Weights of a small GPT-style language model, trained from scratch on English Wikipedia: width 64, no biases in attention or MLP.
Each number is 128 + 32 x the weight over the matrix's rms, rounded and kept within 0 to 255. Layers, rows and columns count from 0. Numbers have three digits each.

# down: layer 5 MLP down (transposed), 128x64, rms 0.149, rows 87-127, columns 0-63
# gate: layer 5 MLP gate, 128x64, rms 0.171, rows 88-127, columns 0-63
# up: layer 5 MLP up, 128x64, rms 0.179, rows 88-127, columns 0-63
down87:174100091107107090098151104209103171163135135119095083153106159123155136112087129088126128149090099124093101094139095159128105154169117095138076111153135068183131123139118082156101113155129141
gate88:130108133076223101104110145095136149128141090174138110145207110113169077132108108120154179090138144157114134071181125139095144147131138118110159127120168146127117112175103152132158137086089133
up88:101138126117114146199130120167084173118078186092115186107109137135112130143126178127130141172180121047121117140141120138061162124177081145097143080119126166164090117126128133107158099112124124
down88:099107147169157122118217130138150082130099136119129106149034124166115117110161090125142110130113152149107154174126146143154121131121140163132121112158173197141138187195109088112121158194128118
gate89:154144082147131095117122147118169147135149154109128040118136138194149111142113159143156154128093107191120135120183146139117129100089143152118091090106158155132132152114168122134094142107094151
up89:122114078154133107140120157094121115138133146127141117140155100150129137164116185160155144172082099141089157160139169132105142124081126125095106112193111110159085119123165139112144166146093149
down89:114154143105160159125132116114120123151165128173169137126135132104089184163144116124101146119119159130139127124140092117084098091092124154135075111113120168128129080074063183137109133103129122
gate90:143176226164151079136083100141140138220135111127173136112147124120101147087182127148093114124108165190123167176128123094133183195107163154139085137132125122162159116124144220174171115188133085
up90:189161089124073161091145141066119148170092125072157163132122157114131199094147150216157181108131092099149151148121141175147147128160113107100103136148129074096166073121173057071119167196050131
down90:111104137085090117121183097150128106135180112174094124133078130101135121113115132111061150135110200145149121160100158188075150172099093134109108118152090141163127164086179154194075086105100207
gate91:086141083161142146123107150114123101087160120121102084135083131106114142154129117164157134181107152109169140102185106126123101153106133104132140168154132096126102128132117086091137121113120142
up91:128114141123078137157106134152132117155141085135103115125192164136171143131143124138116159106106127146122136166088120157173111114166140182107108085156139110088186115087166166146146133152118141
down91:141128158133174124139151157092172138048121194122150103127062131132122158129092096164182146168125144137128121118099149118173139148141126123150139171145105139101127111156174078069163105183130106
gate92:116118120123178150105129133138153138173106186098132180131109117148105115099116098061109084111133112120086081066173143122118130188177160120126158139116075153163091127112060111098119177163177093
up92:148115130090048156153131180091137167128099070106119094089153163123156150088106145127137165151190122085150127114125143130187101168132152104111169122138133088113131085149123102111136117132111162
down92:168137142111125161129122068077129101112107144174107152169141127094089088150141081159104107142132107164138134132000157088114170104143124156087114162135167153149120136117091139089112127165157159
gate93:149162130120128113084144126114146153143106115111113101116084134151156129118132145103163127109144160123120148084156124167172151102169111137150137131082106160111158130131153160126084127088108140
up93:098141138112174122103127128135152155131123152091115150139134106105137117130102140113155139141122139105149172114157142159150161112160148112155130109117122153118162115153134112159113097139140143
down93:106132097117096110152172104155127069134166146149109142152180161119126154119143110123113137111147100120153102187149118105128116113139177091121160095117176169201142182153092151099179154127147109
gate94:100135177163115149163081191160168121133080098174084067186120080115133179165115189156101105156069133112087123135114103115151142134103178159115174100143135123135093131108119141177141164173156166
up94:076149090122110090089057114101063103089140137163118122100043095168122163095167122085071081163119115158130107105169186111129096133090135131145167131122080134103141150131115136099130093128130107
down94:167142155094172161143148166062131152140125122171091149114095171137144113173094125153128071065127164089164108106212112095123096115102139168153144125150067127126193087082120114133116146097115090
gate95:114099168151122167120139141118154097140190152187075185193127122108068097205142149113096111098123105134162150157130144133039147069094102096170119135134131094130153115187161081119120074112122060
up95:143164090187144086177177089110109050198139162100136115135114145145148119089142177142147123172107144068125135114134098099137140142119073101068061118202155149099128116138116104095075095180073085
down95:137138187123223143154144119075160152124135130136094142102059142131152081113131124099150146122172134116139118051210138119180160159097082162133076146144163128035118211175104075163074153166132094
gate96:171090113069093129063151175091123158121126203070202127087112146159160125133126121093132092130114085171120121175155138143134117142132138110178169136134162143145198182098136146138127164156091056
up96:181139110178132100139116151108091112103147143143136119107116140125116160169154101146093147136071094132132152174158134121127091127124103116101107118190146088070097121120174101142148126072081052
down96:084127120161133182081191145175094081143084141147127116098155147135116041100183120141154146169111146167142136129084087154137142147168133148098091125110131070150119079101097161118156121081195169
gate97:105140122148141112097154147161133122142155125070143143125129139123130164110105123163119144200102133108125137128157138164135136131183106101128155111146138125140106126109104132129143109108120072
up97:087148126122086187113118153133171090159105131124188100114138115161150126148120141096183118140146087107118129113108100154181127126125145114092194136103099120138147173103067135120127132083150110
down97:180095159133084060142102091103181180069133150142085137149084149090111134102138103120095127105139172146127077095210157121108128122105093112133088132155088140142142065123214121185121141180090168
gate98:107167198143149064184088166117094124185101183074163118172140086108082149075118116151190135085120087139143152173124138084148196111118132152109120145146126179127139105135121139135141154088123149
up98:084129119179111046113096114100128094158051173149146114096048162125189156177135139150130082141114112113116096083122092100089124148112166142125099111121131131146066108099091149121115114076140125
down98:102136170173084171118123161123125108158144142096179120142145132148066131120113111148134116116152100159116170139128135077168193143145126128093147071117133199113172115152186124132160107111140188
gate99:124125144104105153141164128119161099126093100148153124167175090106094122201086160046155127122104157112125125136190103128093108091148134103148133131119147149111111089216103160085041127164080147
up99:158138121181119193137103151089237131163171131149094173142117127114108145150174170148131136144135082125170153182134102171087143116138141105118073143118094105190186149143142117147080157133067182
down99:122142103102175118165106150115163174076114119139180145122082164112125186168140165095113138085167126140185154097109120088137082043121152100157166157100149227117127124107097164097091106090108125
gate100:152142122116157113111175134164142108123094117085119131154190139103108110147114090192124161153130112134153169151133141130123109081151137106171128134065098130153177134090113118151140131094148146
up100:123117073104143088116154129114097140131123108080136078121112225161139121115103168190159174189098132124153137142150111125101088175165134127124124108120144128162141098123139114091154080132088161
down100:080149125118168137124091123037160164115150127106180121070092096103111157162100122120113093102134168146134220095136115134123154166142077146107084126145166142066105171108138139127121109212077204
gate101:098190134138119080126121106149062124112142102108069124081108127156146108173131196219091157132109143113115142167091097090172169175088090123127113111111122100155130114149161142108091091174169135
up101:117145171112113150113171115115127142109116145097133093133168135146147139146121144107157100092136113119141111091132136185140168115098084109130203089056180128121127097150115159144149127137118095
down101:136087160080161134169119153123123168150152134135144125176075110083130174099171097121147112150159177137134111126163132064155097119131126175095098170137114185096122183160131091140203117128121144
gate102:156161060093178095158125137080080089120129177128146092137183088113155130159084156132158125119106164125195143089150166114092118048092127134092109070117148139114117121118120127152103138098070152
up102:171130130133091130148160100130128055115124141131172103188159055081143206173114108102208165096037131149135128124104148123139117137150076105076123150127157122075154098093117117157093119105086110
down102:122106118081029121126173124185101108121124102092125193170177141098127173114109120108105089124139115060131137150121145063117125094151137186084097147147109084102099142144065089178180137089130121
gate103:143089129087126135085105120090116094104146102129128121143112188149110085145127102166131177193181164119124131135115143148161133146128137077145128141123130103113111123118154127136127150128101136
up103:114176161118124126141119123072138102148111091128151137134121160131106113159164120185143079178146094107128167143142128159121134114084118123130113145156152107141102133119140136163102167126112145
down103:124151094150155097149109122205126114120111139137122153111193124153209135113133215111174132128141094180108129104185111151112112103111138115175103106113121074146132131161101133116126169188095089
gate104:109133147110146127124192093144056125094154139123142139080124140172118093060128128144129167198134146128116150140184104149128114140191099135134143109141130152127098141149139141121147124122109103
up104:121152164098131084129127055118113128106122157094120123053178112153145124167117176120149103108113066143141138114131133124183061107144119121174096128125167158139122121092141191171164142191104133
down104:137068100163152150064165174134144097083102117062146119204104131154138047042171096147168127177095177167151134107110140103115114119128134157099132113109095130119129152139152121127113131106137146
gate105:137193132129135124108117091104134128101108095119130145099105114165101089083148134108098089104161123136118118121219165130141078140131116132169155136147107182099110119099135118104138112162095106
up105:167146069146080139140142133133078145122139129118077105115104110154119124125128116090114090143110140158132072126171114120109113127107142121117160057158119146147067158120173073121145103155124094
down105:096150124158155178127175132131107109103116162157177136082141132113126175139108122112103123139142085132135128135108063141163123155157136083150140135126107203125109146112103175075106106146155125
gate106:131153143091134076143084095102069078157086103107167103167128109118079113110076159121128092129137153132115084166135133050084056135122110136112175141113076146065151159076150117049085157143105119
up106:128108152145118163141134176116164204161054158068130167162110156119102176129128154155160125144099082107146174158126114148131183163138173116109087119132194130205151135132144173131130198165127115
down106:146172096144101180101109122170161143155128104152110103057065103163139072172107060125123134082110152157136133084123071107187161114147143127180071085149106132088151080099104092156103149171088144
gate107:110052132196098178125114107168156159093142176103106138183153121129129171157150145132143126130088201138137089132051184187166139106110131107079143144127151115125177163082176103159141135109110074
up107:166152142142117107119140161111182098163114127111158127144121158118101116207130189099086071161066063125164131086123159110115173085082184137072158147151086130145139124149121089106170132129145162
down107:088153168088141140116118084110109136135116121164140161111125078095134069108118141103130147072108149106108081120122124165111148128108159136121102128088208063134137113058126146217114165125133108
gate108:133114124140112125096118074151175110141082118097120119066111071140120084118122101141100175110213129094139085126116119119132129172080167120120131143125192125158153137119124066107061114170069112
up108:196144121168148109202118146104100119175124168096141126116123134155133127097111098120087151141184174087155103086063129080151134136182064118068115117147090143137100133099137133060127151092135183
down108:086175114156161117159129140113098117152052119212136121127176106100136141199099093139149163125075129114155091177183134138128140126134103134074127057129154156187150119160104127115167133197170098
gate109:088147141107135127116108076177120111138066139147131167167158112117122158105094121242106076099114056144122187121087180058145134103116147142187075133097128104132067119132142138137148167131155135
up109:158159106147130148112145167126115184117099194187185141130143136175125141171075160164138166145193133084096084115139168091110105196131173155123087108106118127149088123070103060157112146142165191
down109:143150137134057110129088132151143151097115122092108122192119136163101169116122112183091109141126148129125091189159189078187133150095173089128169137115175075113114099111121099194158101099126183
gate110:100121118120114078108103154084153085134170108123148130111149161134126084174115127122195176119160122187113111151173101147123104150109151053113115118122105112158141120162122136127044092154127103
up110:145089053144116139114127115122135155183146147116136080112154163157074136133055175108055103166060127085140112115112168130111087136111164156126175140106098134144114123139118103127107114172121159
down110:149108133175178190111166203128133166166112172126110116173151116135129137112139150142147142139136198200108124108176108128149125141165129127103100135145093140125146067171157106098142132159147096
gate111:107125102113106116119141140157127057137121119126135117149110104109098196132074177164157096111077169070071128184141098112138072080174107162169130132098091108081134132091118106141118121143109117
up111:101145105101123122163112157129138129126124110145181057150145080152144167109167164111091167130131117141105119201089163134186173113125156115162079109097124179116154128108207170092134188171136109
down111:127121145138098144156158108153110119142136128088104158164145096104085098139126183124112057125173113082127175061100117147118125092195152195096093123170128107141128207138097119155101103077098174
gate112:126146160077143042137094121157132151223083140106124126082174149116123174098127108187131180099106135132118109091084030163192155165099140083155090122131126134125117147088146124147135131171194138
up112:115139126138131120138117100151134127090127029141114169175161076144156104192162134128124089081136175188122119087161148153198127136105123180131084172157120142096187160119093166154114140156132131
down112:131176026091125072131170096129099171116182116153152111103075154124179205135087099081111116088175150103116101100079144081131097123079137092116139161101133148181120101169127110160165139135100109
gate113:090172151114130040116153130119105162135169118054147182134145113082127122169127090088159072176085129170076053133092111115115156126098128132114116114131091177112164136194110166138098116152123116
up113:111158187064111079129163127126126143095130171113116100094099145084103132181133076067164099168106122150087139133106162103135144118096095138082122115062109182117164186129143212151112123107142103
down113:134126117117096092135162193158092129159146117064162127168153113135128183084174095139128141138097159162155092115168112144074126139098159108106155114117102156124145156141125147133155132058132099
gate114:176169083100115102102197161159089137125172141141131099132155157123147138147170137192143187133123161145127193105078095155134145144150140138175137144091080140084108157134171109132154087094128150
up114:107091160179127181091096075105147108152135132130100158072113132118127112123214122116142070128147152167120106192166113148092128100152132062152132093108146139132128111151086137138122168163128119
down114:092149117115181126153119154115126141109162138093120111145105156129148196110125131119123156072140122122161169088102073119116048126095128108135153138135131107107108086150098157106060127094101047
gate115:117102087118103111149087117092129099139112155124149060117065120169145171107158112141129139134103137194105053123140172095098124186127131105101150103128091171075119122040121096096111110093105098
up115:106128109122114153146095129132158143185156125154096134193090147078125095162181120087088110115159142122089099081128126110066123118102136103087124184126098102141155137124083075120099147126154122
down115:090114087144165162116137162153148113085095172146109116154118103105130140123128134166120148107108153115090166123125103160145133161127124124179171149145101133126146084125107114069080118083170096
gate116:111146102149170103112123106154109134138130164112123096175148148085081083135102106155128084174134170130216130127115147091104102124100186104118136157132117120165125139117133093150107067113098105
up116:185218094159111141156143126114096174165112137152177070210156127182129153146077120179126124165123174167103102171117132146095102137109164086125093096144128122070159120128166084131082105103120094
down116:159164106142116118109109096116157177160171130145159146193130142127112130105151062169075126169138200139123168127126146098116140162103072097140088101160121178095130166131135162090139092143108137
gate117:177100113150124150155163156124094098128150189195115143094134065156152159132115065115206127123139098106163148092189107172187136138102076130131106122106162091120166135177109138212145095074145148
up117:131100084152110160198099124112124106108177193151091106107113091138108114103080114075174130110107116105154142093158062132132110099149090100124118117102122175175105129130072112195138098106128165
down117:143093129165159186135159147057145037129098180190148131107101034135135103124049137113138119107120150117121162158133134168105101131100135127139113163138127235110108107102112152166113116077173124
gate118:110107114121181081105102059149103141083106142111093176151145023114134177137160128127131130085080138132144170110096147077137135056108033142069098133165094168063124117123107158119134161054140088
up118:125112110210140121200129125183148132162150110096174143126170096097099098108099195105062123143081167182126109197152175112154111132137113133083139102146121165064146140079128108118141139128155111
down118:173115184118138121178097138126119121125111106108192117137118118128096110145122116162097203185116143143121077227195152172135090154184117147110120111126066148142074133133077122121127141142142182
gate119:106136118125117113095111129161094143144096099089130127122139145096125178112118084217147155173152125096114138177109129111145130140131117112136130158127134124092104121123156083093126107094114102
up119:121121141149155109126126128143157100086097071110131140120168059109111166179156179094098146104138167119170132113179108094112143131079068133147128169133135133134182137129104183091119175101122126
down119:083105096147141097132142109120150130159127101158155101121054077119145072133129103122139065143116144145134116129094129135134166125211148128124069123123161070126123179173120070066128103176105124
gate120:049121136087153144113137164097124077164091110154096157166109145099189162108152138151197125070165085130113139150147080149148146132103104129115099131125085155073149140141090144110031128147097142
up120:109132120130104151169187120076146154181152153119131125117191194128065090139153183144124173176115130079070130148128097149167139166122090048098080126148127184097151112138110133099061093160109159
down120:168134128117124117156082127137131127180130094092104098150111077123104118116101163151182117147113134139167087114246168135149113090177133169156111153156107160186116119115117133142180128109105094
gate121:169135109185179099127125164126120099154202172100159116131187137177138126225165128119145184171131126183149158134115155149152121092153087100135055090123058144119198167100211144171131120144147137
up121:127171108124131096131067164097112096173177132148088117171176102072085132138073146134121101127129154078099090138116105029161147135080157166099154169132121116128095129179109071124053099144130164
down121:097114160146128096130086175122100090203122081100166174149143133139149130119118070101116127102177175088112145110112134194088053142117092155147105116140112124098124086114176139207136169118157162
gate122:104120135131164106116147130110116146103137085156075183111062093132075135093119179121102162061133119078173157171176086092147182080075134158174118120159181119151063096138094084075085149125080170
up122:120126159096163156111135152093137182099119075130122146092082048119148142119132163083090159073089105069116155140158103119169209102120120183128150090154197088160084138108124189094163137131106183
down122:162123136126132073106114158188141174157132097129136115157175166106106182122116108145118094133145182123107165056147108123108140172116117142140138054138096103117105147166208159162200122121082159
gate123:125172127081131140105176133159143135140134166138098185173132160096129161088182085161129145086084148126121155151081089212130191094150128158156162147106131132139171149106154100206144110107117129
up123:095121167162156154137082126093162157105176201114060138118086059136157131176168191068123109131117086138163108082111139118128155099055135192082104053142140146137130118142094146135170103113100142
down123:162073167148132072059156101143090089122082141088138118122075129124110121124190158106104121138109096140163130138138111151136123124157128167105054109134146130101097075125132083117060130117129137
gate124:113133111157093103096151142037097147111143097146118169121137199116057106182144120077133155145162184162149153194181084068077165160104211051131075062106140143120158129145115052083064090077093109
up124:133126102084121178173102148141165141135101107113154093198130142070158121106132119114133129090111076154119080067138175178181123147155087093160127120143117156073127143158119197145151120098221150
down124:144093105096115104172206106089153145110164134169168110128191124121122145123155164046156139090159154163108114125050143126152134182078134147109153078121138086071115143172153147114082136118155134
gate125:077127190136156075108109154158130146086074125147147158143112097190114140154132123108138108119139137113097131141161087129093122111105164136145181110122111118150104157106091110146148172130121141
up125:138143137085114091171100173098154112149164150116101147123116170180141165070088153164167132080145092098150147161110133153132139140107120184170148133084108140109171113116139096136123125103175159
down125:131114133148173162136126110134133062111083149173135065141102132100123120140125092148099128138125138122123090173097118091144190089133152098122112094177129098171122125129120136098130126058106132
gate126:126122110121076106100169196126137086117131151167105114097197156079105114161138089147164172123169140123108167139131098183162137141125096107172113167148181076125149147148122060157171155066108126
up126:138164165110144171164082164141087078171103126127059066195125128096158126091187127171205117097141164120155107111093139136084159079124102108096175185054129149170171153056093049154166148128079122
down126:181133146146197141146119164125128082142128120134155081083106151109131179151139070099126091186169185107118156121158077122138154148105047122110140133100133209109136171108066108096144202129051137
gate127:125191114125171122093164093152098107170190204120079161186114142124081155131073100098124077149074131090147149114082121102135174080122149117164084122092147149080156151129146151157134070098093113
up127:180151134164171124162133121113127125163027110122203106159161111107175074146128028168124120079106138185104093078104128112158119133116144091126128179108124106149107127131126115137130137109096097
down127:129147098176113095141105142147125154176164102135122114127146106099147132094092143142132108119127153095131127107075072096084095110122131113135157094147078063132154099109167099082116126074118148